python train.py --norm_eps=1e-05 --positions="learned" --init_std_up=0.0307
Each number is 128 + 24 x the weight over its row's rms, rounded and kept within 0 to 255. Layers, rows and columns count from 0. The size above them is the row's rms in percent of the matrix's.

# layer 11 attention output (transposed), 448x448, rms 0.377, rows 58-63, columns 112-223
size [ 87  87  83  85  87  86]
[[159 132 123 170  99 162 119 134 152 114 136 122  91  99  89 158  98 123 146 154 145 158 145 113 128 147 164 168 109 142 159 109 115 148 124 113 111 113 137 106 157 143 142 120 166 146 103  85 116 120 116 127 121 129  69 102 168 137 121 104 122 137 146 101 120 155 111 124 155 135 129 125 140 155  98 113 129 102 138 147  74  94 111 112 140 161 154 143 120 143 117 147 143 147 137 104 128 175 123 148 123 148 161 153 103 129 165 110 136  88 128 102]
 [ 97 168 140 102 118 115 128 210  74 138 122 121 123 148  98 120 138 141 130 105 158 147  88 155 137 169 107 146 108 139 116 114 112 123 133 128  95 124 154 114 126 116  94  96 129 147  88  93 138 110 119 122 131 170  95 158 148  99  81 108 162 108 149 114 152 154 115 156  93 121 138 136 157  90 139 147  66 148 121 115 127 134 123 147  99 174 137 142 148 114 185 118  86 104 158  92 134 150 127  95 130 140 116 149 110 183 162 138 140 138 140 101]
 [136 168 158 152 179 116 111 135 131 135 122 153 107 104 124 106 112 106 105 146 104 133 156 110 134 188 160 170 154 180 168 104 139 109 165 131 127 102 120 139 124 125 108 135 121 138 131 121 140 154 152 141 108  96 141 140 171 109  60  92 127 140 166 153 155 143 159 123 140  93 146 159 137 116 142  97 136 103 139 113 128 190 104 129  95 132  86 158 105 104 128 160 162 135 109 147 117 108 144 134 156 113 106 123 110 120 147 137 148 106 133 121]
 [124 119  84 110  80 146  82 141 114 109 149 125  74 116  92  93 147 168 126 129 109 151 142 147 147  89  94 114  85 133 103 120 145 117 110 138 155 131 178 111 121 111 157 131 137 148 125 127 149 164 148  79 114 112 146 123  91  94 138 142 129 129 159 106 119  84 141 163 124 142 142 104 138 122  96 135 162 113 156 126 137 143  94 129 119 118 106 126 153 123 121 131 156 102 125 118 115 147 100  85  91 141 120 127 133 152 127 168 143 147  90 124]
 [ 97 115 152 114 145 153 135 109 119  67  99 100 138 126 149  86 107 112 130  88 107 132  93 114 112 129 100 130 181 137 122 135 140 113 154  95 125 170 123 154 103 167 163 123 136 112 127 152 136 148 128 136 153 139  97 146 162 126 186 125 120 135 125 112  72 154 158 157 146 104 129 140 166 137 103 153 124 113 169 115 126 131 102 141 164 137 175  97 160  95  92 175 142 117 113 130 111 140  90  94 133 111 142 109 120 130 125  96 162 163  86 155]
 [147 123 111 162 133 120  99 112 166 140 141 134 163 124 165 142 127  93 144 144  88 129 104 149 109 130 159 156 110 117 127 112 158 142 162  83 131 113  99 117 104 147 158 144 160 148 126 142 124 146 149 132  92 159  70 121 124 168  77 110 147 131 112  63 157 120  93  86 109 107 120 168 135 112 136  40 175 103  95 137 132 152 173 138 118 148 131 113 104  77 142  93 132 118 135 131  81 164 138 129 122 123 130 102 124 153 151 124 130 186 118 157]]
# layer 11 attention value, 448x448, rms 0.0613, rows 59-63, columns 112-223
size [ 91  87  87  90  93]
[[137 125 121 137 139 117 146 132 168 110 129 117  97 127 150 161 124 106 124 143 130 109 139 127 135  96 147 150 112 162 121 113 140 145 149 157 157 103 111  97 185 109 147 130 145 128 172 143 159 164 133 159 138  96 154 101  98 120 162 124 120 159 130 171 153 117 119 126 153 124 116 121 101 152 120 107 158 115  91 144 129 138 135 105 125  73  94 116 112 123 108 173 122 120  80 173 125 129 137 155 146 132 130 147 131 100 110 140  94 120 140 137]
 [127 100 124 127  90 117 134 116 101 123 120 129 126 119 121 159 114 137 117 115 112 132 125 114 125  84 128 138 142  90 109 163 128 136 107 139 133 134 145  99 132 113 133 146 116 129 111 159 133 110 126  95 125 103 106  83  87 116 158 127 110 129 147 128 129 126  83 152 125 123 101  92 119 140 159 164  95 139 128 176 129 123 152 102 154 161 123 124 139 124 111 108 108 135 118 138 154 126 158 123 128  99 201 125 126 141  86  97 106 119 112 148]
 [149 133 181 158 139 144 164 128 105 122 128 112 143 112 148 100 135 132 149 134 172  87 102 146 106 148 119 153 172 134 157 147 132 139 172 109 141  87  97 144  80 137 109 134 101 106 177 120 128  97 135 137 145 177  98 173 140 136 110 166 142 117 125 165 119 179 159 127 158 122 144 156 134 117 156 100 106 107 111 117 115 103 136 133 124 158 100 142 112 156 172 130 118 105  87 112 137 112 194 132 136 145  86 132  83 127 121 109 113  96 170 125]
 [164  93 152 167 120 128 119 126 116 159 108 146 133 145 135 191 145 163 105 149 130  62 168 138 124 111 147 122 188 132 141 157 111 143 120 132 135 139 158 133 133 129  95  68 136 123 144 140 137 102 125 138 106 108 109 130 105 148 108 101 114  96 132 170 141 136 157 128 128 115 124 119 119 123 153 142 145 128 134 120 151  93 185 120  86 152  95 150 105 123 167 106 110 165 122 153 126 110 161 101 124 137 151 141 117 102 104 108 118 124 122 113]
 [103 151  99  95 103  92 163 119 125 114  86 142 106 112 138  80 118 140 140  99 116  93 106 118 158 140  86 100  98 123 128 161 136  86 133 159 152 112 171 114 141 125 169 135 127 117 123 143 130 147 122 107 123 100 154 130 118  81 158  96 143 124 127 187 136 132 115 106 153 155 151 135 165 126 129 187  69 172 140 119 132 108  61 121 128 151 141  65  87 155  92 147 130 155  97 113 142 103  76 125 176 124 122 153 104  89 101 115 101 104 137 116]]
# layer 11 attention query, 448x448, rms 0.0459, rows 64-72, columns 112-223
size [ 91 102 101  96  92  95  99  92 103]
[[114 140 135 136 169 129 121 165 107 104 192 112 152  73  95 152 127 162 116 117  92 124 188 155  88 133  96 157 136 144 132 120 154 114 119 107 114 159 101 154 170 134 117  99 101 123 101 117 145 159 133 108 118 140 117 114 118 118 118  88 119 108 131 115 101  84 112 139 127 146 115  95 141 106 122 131 143 117 148 122 105  80 108  87 165 110 135 159 104 103 148 123 106 134  68  98 134 134 156 116  97 145 149 134 114 132 131 117 134 159 121 132]
 [ 83 137 105 106 111 133 140 135 130 109 108  97 184  68 149 150  94 128 110 144 148 148 104 133 179  96 127 113 112 146 127  86 119 158 105 145 170 131 151 125  96 118  77 110 155 118  94 165 141 133 101  82 101 167 145 169 109  92  82 130 102 132 168 152 133  60 105 129  97 154 100 128 128 127 129  85 146 125 138  95 149 145 113 158 132 144 122 142 152 149 118 108 107 125 114 123 143 112 125 126  94 120  93 104 138 137 157  96 198 105 120 144]
 [137  90 127 122 158 119  88 149 124 126 102  82  75 170 123 121 106 152 101 163  96 139  85 171 137 130 116 122 120  99 114 175 152 167 103  86  27 159 161 136 140 130 154 125  97 136 118 124 155 122 129  96 120 141 146 134 164 134 119 160 101 133 120 130 153 101 126 104 157 139 112 151 147  97 136 103 117  88 113 148 115 144 135 116 101 143 123 134 115 143  98 155  80 108  96 145 137 127 114 123 142 111  98 161 134 156 100 103 175 104  82 148]
 [106 113  67  93 152 123 106 159 139 115 117  49  92 142 125  65 159 143 153 111 123 142 138 127 125 134 121 116 116 132 140 111 138 139 109 127 140 149 133 131 117 113  88 127 125 118 170 131 155 133 153 106 161 145 140 105 131 118 126 137 149 132 153  69 114 127 159 136 146 133 160 124 147 118 120 140 125 158 121 152 125 161 141 125 159  87  93 129 164 157 114 134  73 132 108 138 197 163  78 145 132 120 161 175 148 138 134 128  97 143 123 139]
 [ 83 131 141 132 117 111 173 119  85 120 133 142 113 129 132 153 102 114 110 158 151 101  81 143  80  89 106 123 141 104 132  92 143 163 155  93 124 139 148 147 128 107 133 139 132 121 152 114 134 148 126  81 126  93 100 152 155 115  99 138 161 120 126 144 121 119 117 110 160 114 144 134  89 157 135 160 103 162 131 131 127 125 136 107  91 103 130 135 139 143 120 155  88 126 128 122 122 138 106 121 146 139 118 118 139 150 138 135 153 135  86 131]
 [182 127 128 127 130 117 141 126 101 135 114 101 130 104 153 137 112 125 123 112 117  97 154 122 129 126  98 133 106 148 135 141 120 154 204 145 152 119 134 123 111  88 151 118 115 156 117  98  98 110 134 133 120 189 143 169 139 141 126 118 137 137 112 124 142 152 122 120 141 136 122 123 137 126 109 169  97  99 128 151 158 149 180 166 131 164 122 145 106  81 150 129 125 123 106 127 136  37  88 107 139 138 126 153 111 145 149  94 155 114 131 143]
 [140 104 152 106  92 110 107 124 125 102 164 152 135 129 112 115 108 146 168 155 118 138 146  93  81 128 129 110 162  93 116 176 133 126 108 135 115 134 129  96 143 115 160 141 124 148 209 137 136 163 137 112 145 151 136 160 157 141  92 114 144 165 156  87 132 103 120 149 131 112 137 108 127 107 103  96 145 107 140 139 177 148 133 146 100 132 169 123  73 128 103  99 147 163 102  90 145 139 130 137 143 134 164 115 105 145 103 167 100 156  98 120]
 [121 147 128 144 131  98 134 145 113 129 148 140 115 101 111 161 164  96 155 148 126 108 140 140 118 159 164 123 174  86 108 177 159 118 148 126  72 146 139 112 110 162 161 162  81  63 149 121 154 125 139 112 152 117 123 116 198 162 138 133 141 106 115 162 117 119 140 113 133 124 130  66 163 103 107 115 122 152 134 139 136 152 132 100  69 127 157 138 135 131  97  95 143 115  91 127  93 110 110 143 123 114 139 136 114 130 126 154 137 137 108  91]
 [157  83 176 111 172 165 149 131 134 123 127  79 150 128 108 104 134 134 128 134 144 151 113 113  97 177 140 123 107 122 105 118 155 128  94 142 133 105 100 164 132 139  50 131 138 143 104 124 127 136 165 133 100 146 117 150 116 105 115 133 197 112 129 119  87 107 113 181 111 133 118 150 149  70 116 102 152 147 100  98 121 131 168 142 161 128 139 122  75 168 111 119 135 157 100 118 125 147 153 118 168 138  87  88 135 125 146 123 135 124 153 166]]
# layer 11 attention key, 448x448, rms 0.0469, rows 64-72, columns 112-223
size [ 90 101 102  93  90  93  95  90 102]
[[115 126  97 121 146 130 109 177 140  98 110  99 144 102 161 111 115 104 108 133 114 112 133 145 130 136 118 145 165 121 172 151 107 125 124 106 131 174 116 116 155 131 160 150 104  80 114 129 148 144 122 118 139 103  88 131 146 101 169 108 175 136  96 127 132  66 165 130 138 121 114 107 171 100 115 126 164 140  86 126 117 131 127 134  86 133 182 129 118  97 100  92 131 150 138 132 133 126 131 170 153 131 111 161  82 124 143 118 160 131  84 166]
 [ 90 104 107 132  84  67 135 174  56 130 106 148 142 107 175 161 108 146 129 140  91 123 126 139 161 131  87 103 115 128 136  74 110 158 129 153 145 136 144  98 123 155 128 130 130 134 117 130 132 110 115  76 123 111 136 107 107 108 124  92 112  94 165 167 128 127 130 105 114 178 131 137  98  95 147 119 106 100  95 103 131 162 140 123 116 152 116 130 111 134 191 139 172 126 107 104 151 142  86 148 110 117 172 126 118 121 117 109 144 102 143 148]
 [162 137 160  94 125 169  93 113 147 112 142  91 150 127 165 116 117  74 124 174 137 119 110 160 134 141 120 168 128  99 156 153 137 113 146  67 109 143 145  93 132 164  83 151 116 127 115 114 103 129 157 107 157 123 119 120 106 142 108 150 142 125 146 139 156 114 130 119 146 104 132 130 127 137 163 128 107 147 136 107 154 131 141 123  71 148 111 148 112 156  80 124  92 125 150 132  97  91 131  95 155 113 128 149 137 112  88 160 147 151 133  79]
 [125 138 137 130 114 169 134 163 157 118 164 166 121 135 146 111 162 146 133 153 143 163  79 153 104 123 128 140 108 122 121 121 151 127  85  79 129 161 119 132 128 167 124 152 108 152 174 128 147 109 136 100 153 149 156 110 161 138 124 132 147  83 148  73 141 122 172 120 142 143 160  98 157 138 107 154 141 111 134 149 148 135 129 144 129 142 136 120 117 175 176 120 125 153 128 143  71 155 107 152  98 161 105 107 106 156  99 140 138 159 153 128]
 [146 111 113 136 160 142 165 114 125 101 135 121 117 118 157 103 103 132 129 131 146 103 120 100 143 110 121  98 114 166 152 107  91 111 142 112 145 151 133 179 177 134 162 164 102  85 145 151 132 162  84 109 132 117  65 102 141 123  82 122 112 103 124 121 118 162 129 130 134 141 167 182 126 132 128 129 125 155  76 173 177 133 166 130 120  81 176 133 112 178  74 128 107 123 116 163 193  58 121 103 144 116 138  82 116  93 119 110 142 123 102 151]
 [126 146 149 132 128 136 121 150 146 157 146 156 116  95 143 162 124 104 122 118 104 106 121 128 137 131 109 115 121 103 111 102 153 146 119 183 139 118 146 120  94  79 194 126 118 113 152 105 132 117 154  96 108 133 105 135 128 166 140 110 163 144 112 122 154 113  97 104 129 124 117 159 156 170 153 133 104 100 169 136 149 107 189 104 166 150 112 145 152 148  94 111 140 111 127 134 155  58 125 141 127 135 105 166 135 118 147 166 145 131  86 145]
 [121 122 141 107 177 159 108 121 127 132 104 103 139 112 106  97 113  88 139 125 131 144 152  75 117 140 147 168 115 121 147 147 138 107 148 107 127 148  96 137 111 122 118 119 128 133 138 118 124 185 150 136 150 130 131 122 119 121  79 105 213  76 134  86 161 159  88 144 117 108 128 108 112 146 145  76 153 142 128 120 164 122 144 114 144 142 119  90 108 135 179 115 102 138 116  95 114 146 124 102 126 121 139 123  93 130 149 184 110 168  78 125]
 [137 147 120  82 163 119 107 115 157  97 128  92 141 146 129 143 160 136 140 110 114 141 150 127 124 127  97 126 180 121 122 151 144 129 132 125 117  96  94 167 114 124  95 147 134 116 132 120 129 149 130 173 140 133 141 155 168 137  96 120 165 135 149 125 134 147 105  97 136  93 135 127 147 123 103 143 165 138 122 115 132 141 115 128  75 133 108 151 155 157 106 131 130 162 118 114 115 109  83 124 137  88 100 146  93  85 178 106 133 140 130 167]
 [178  71 114 183 143 122 187 196 105 103 127 141 165 143 137 155 150 136 130 151 164 110 137 125 130 161 128 125 107 144 144 142 138 101 129 115 120 107 135 134 168 133  74 135 134 122  59 129 134 141 147 121 131 144 112 114 148  87 106 122 150 100 129 142  98 103 177 106 123 135 115 132 145 146 114 108 140 121 155 123 165 159 109  75 139 102 137  55 110 130 121 123 105 138  98 137 134 156 168 125 138 120 110 121 116 108 101 154  83 134 149 113]]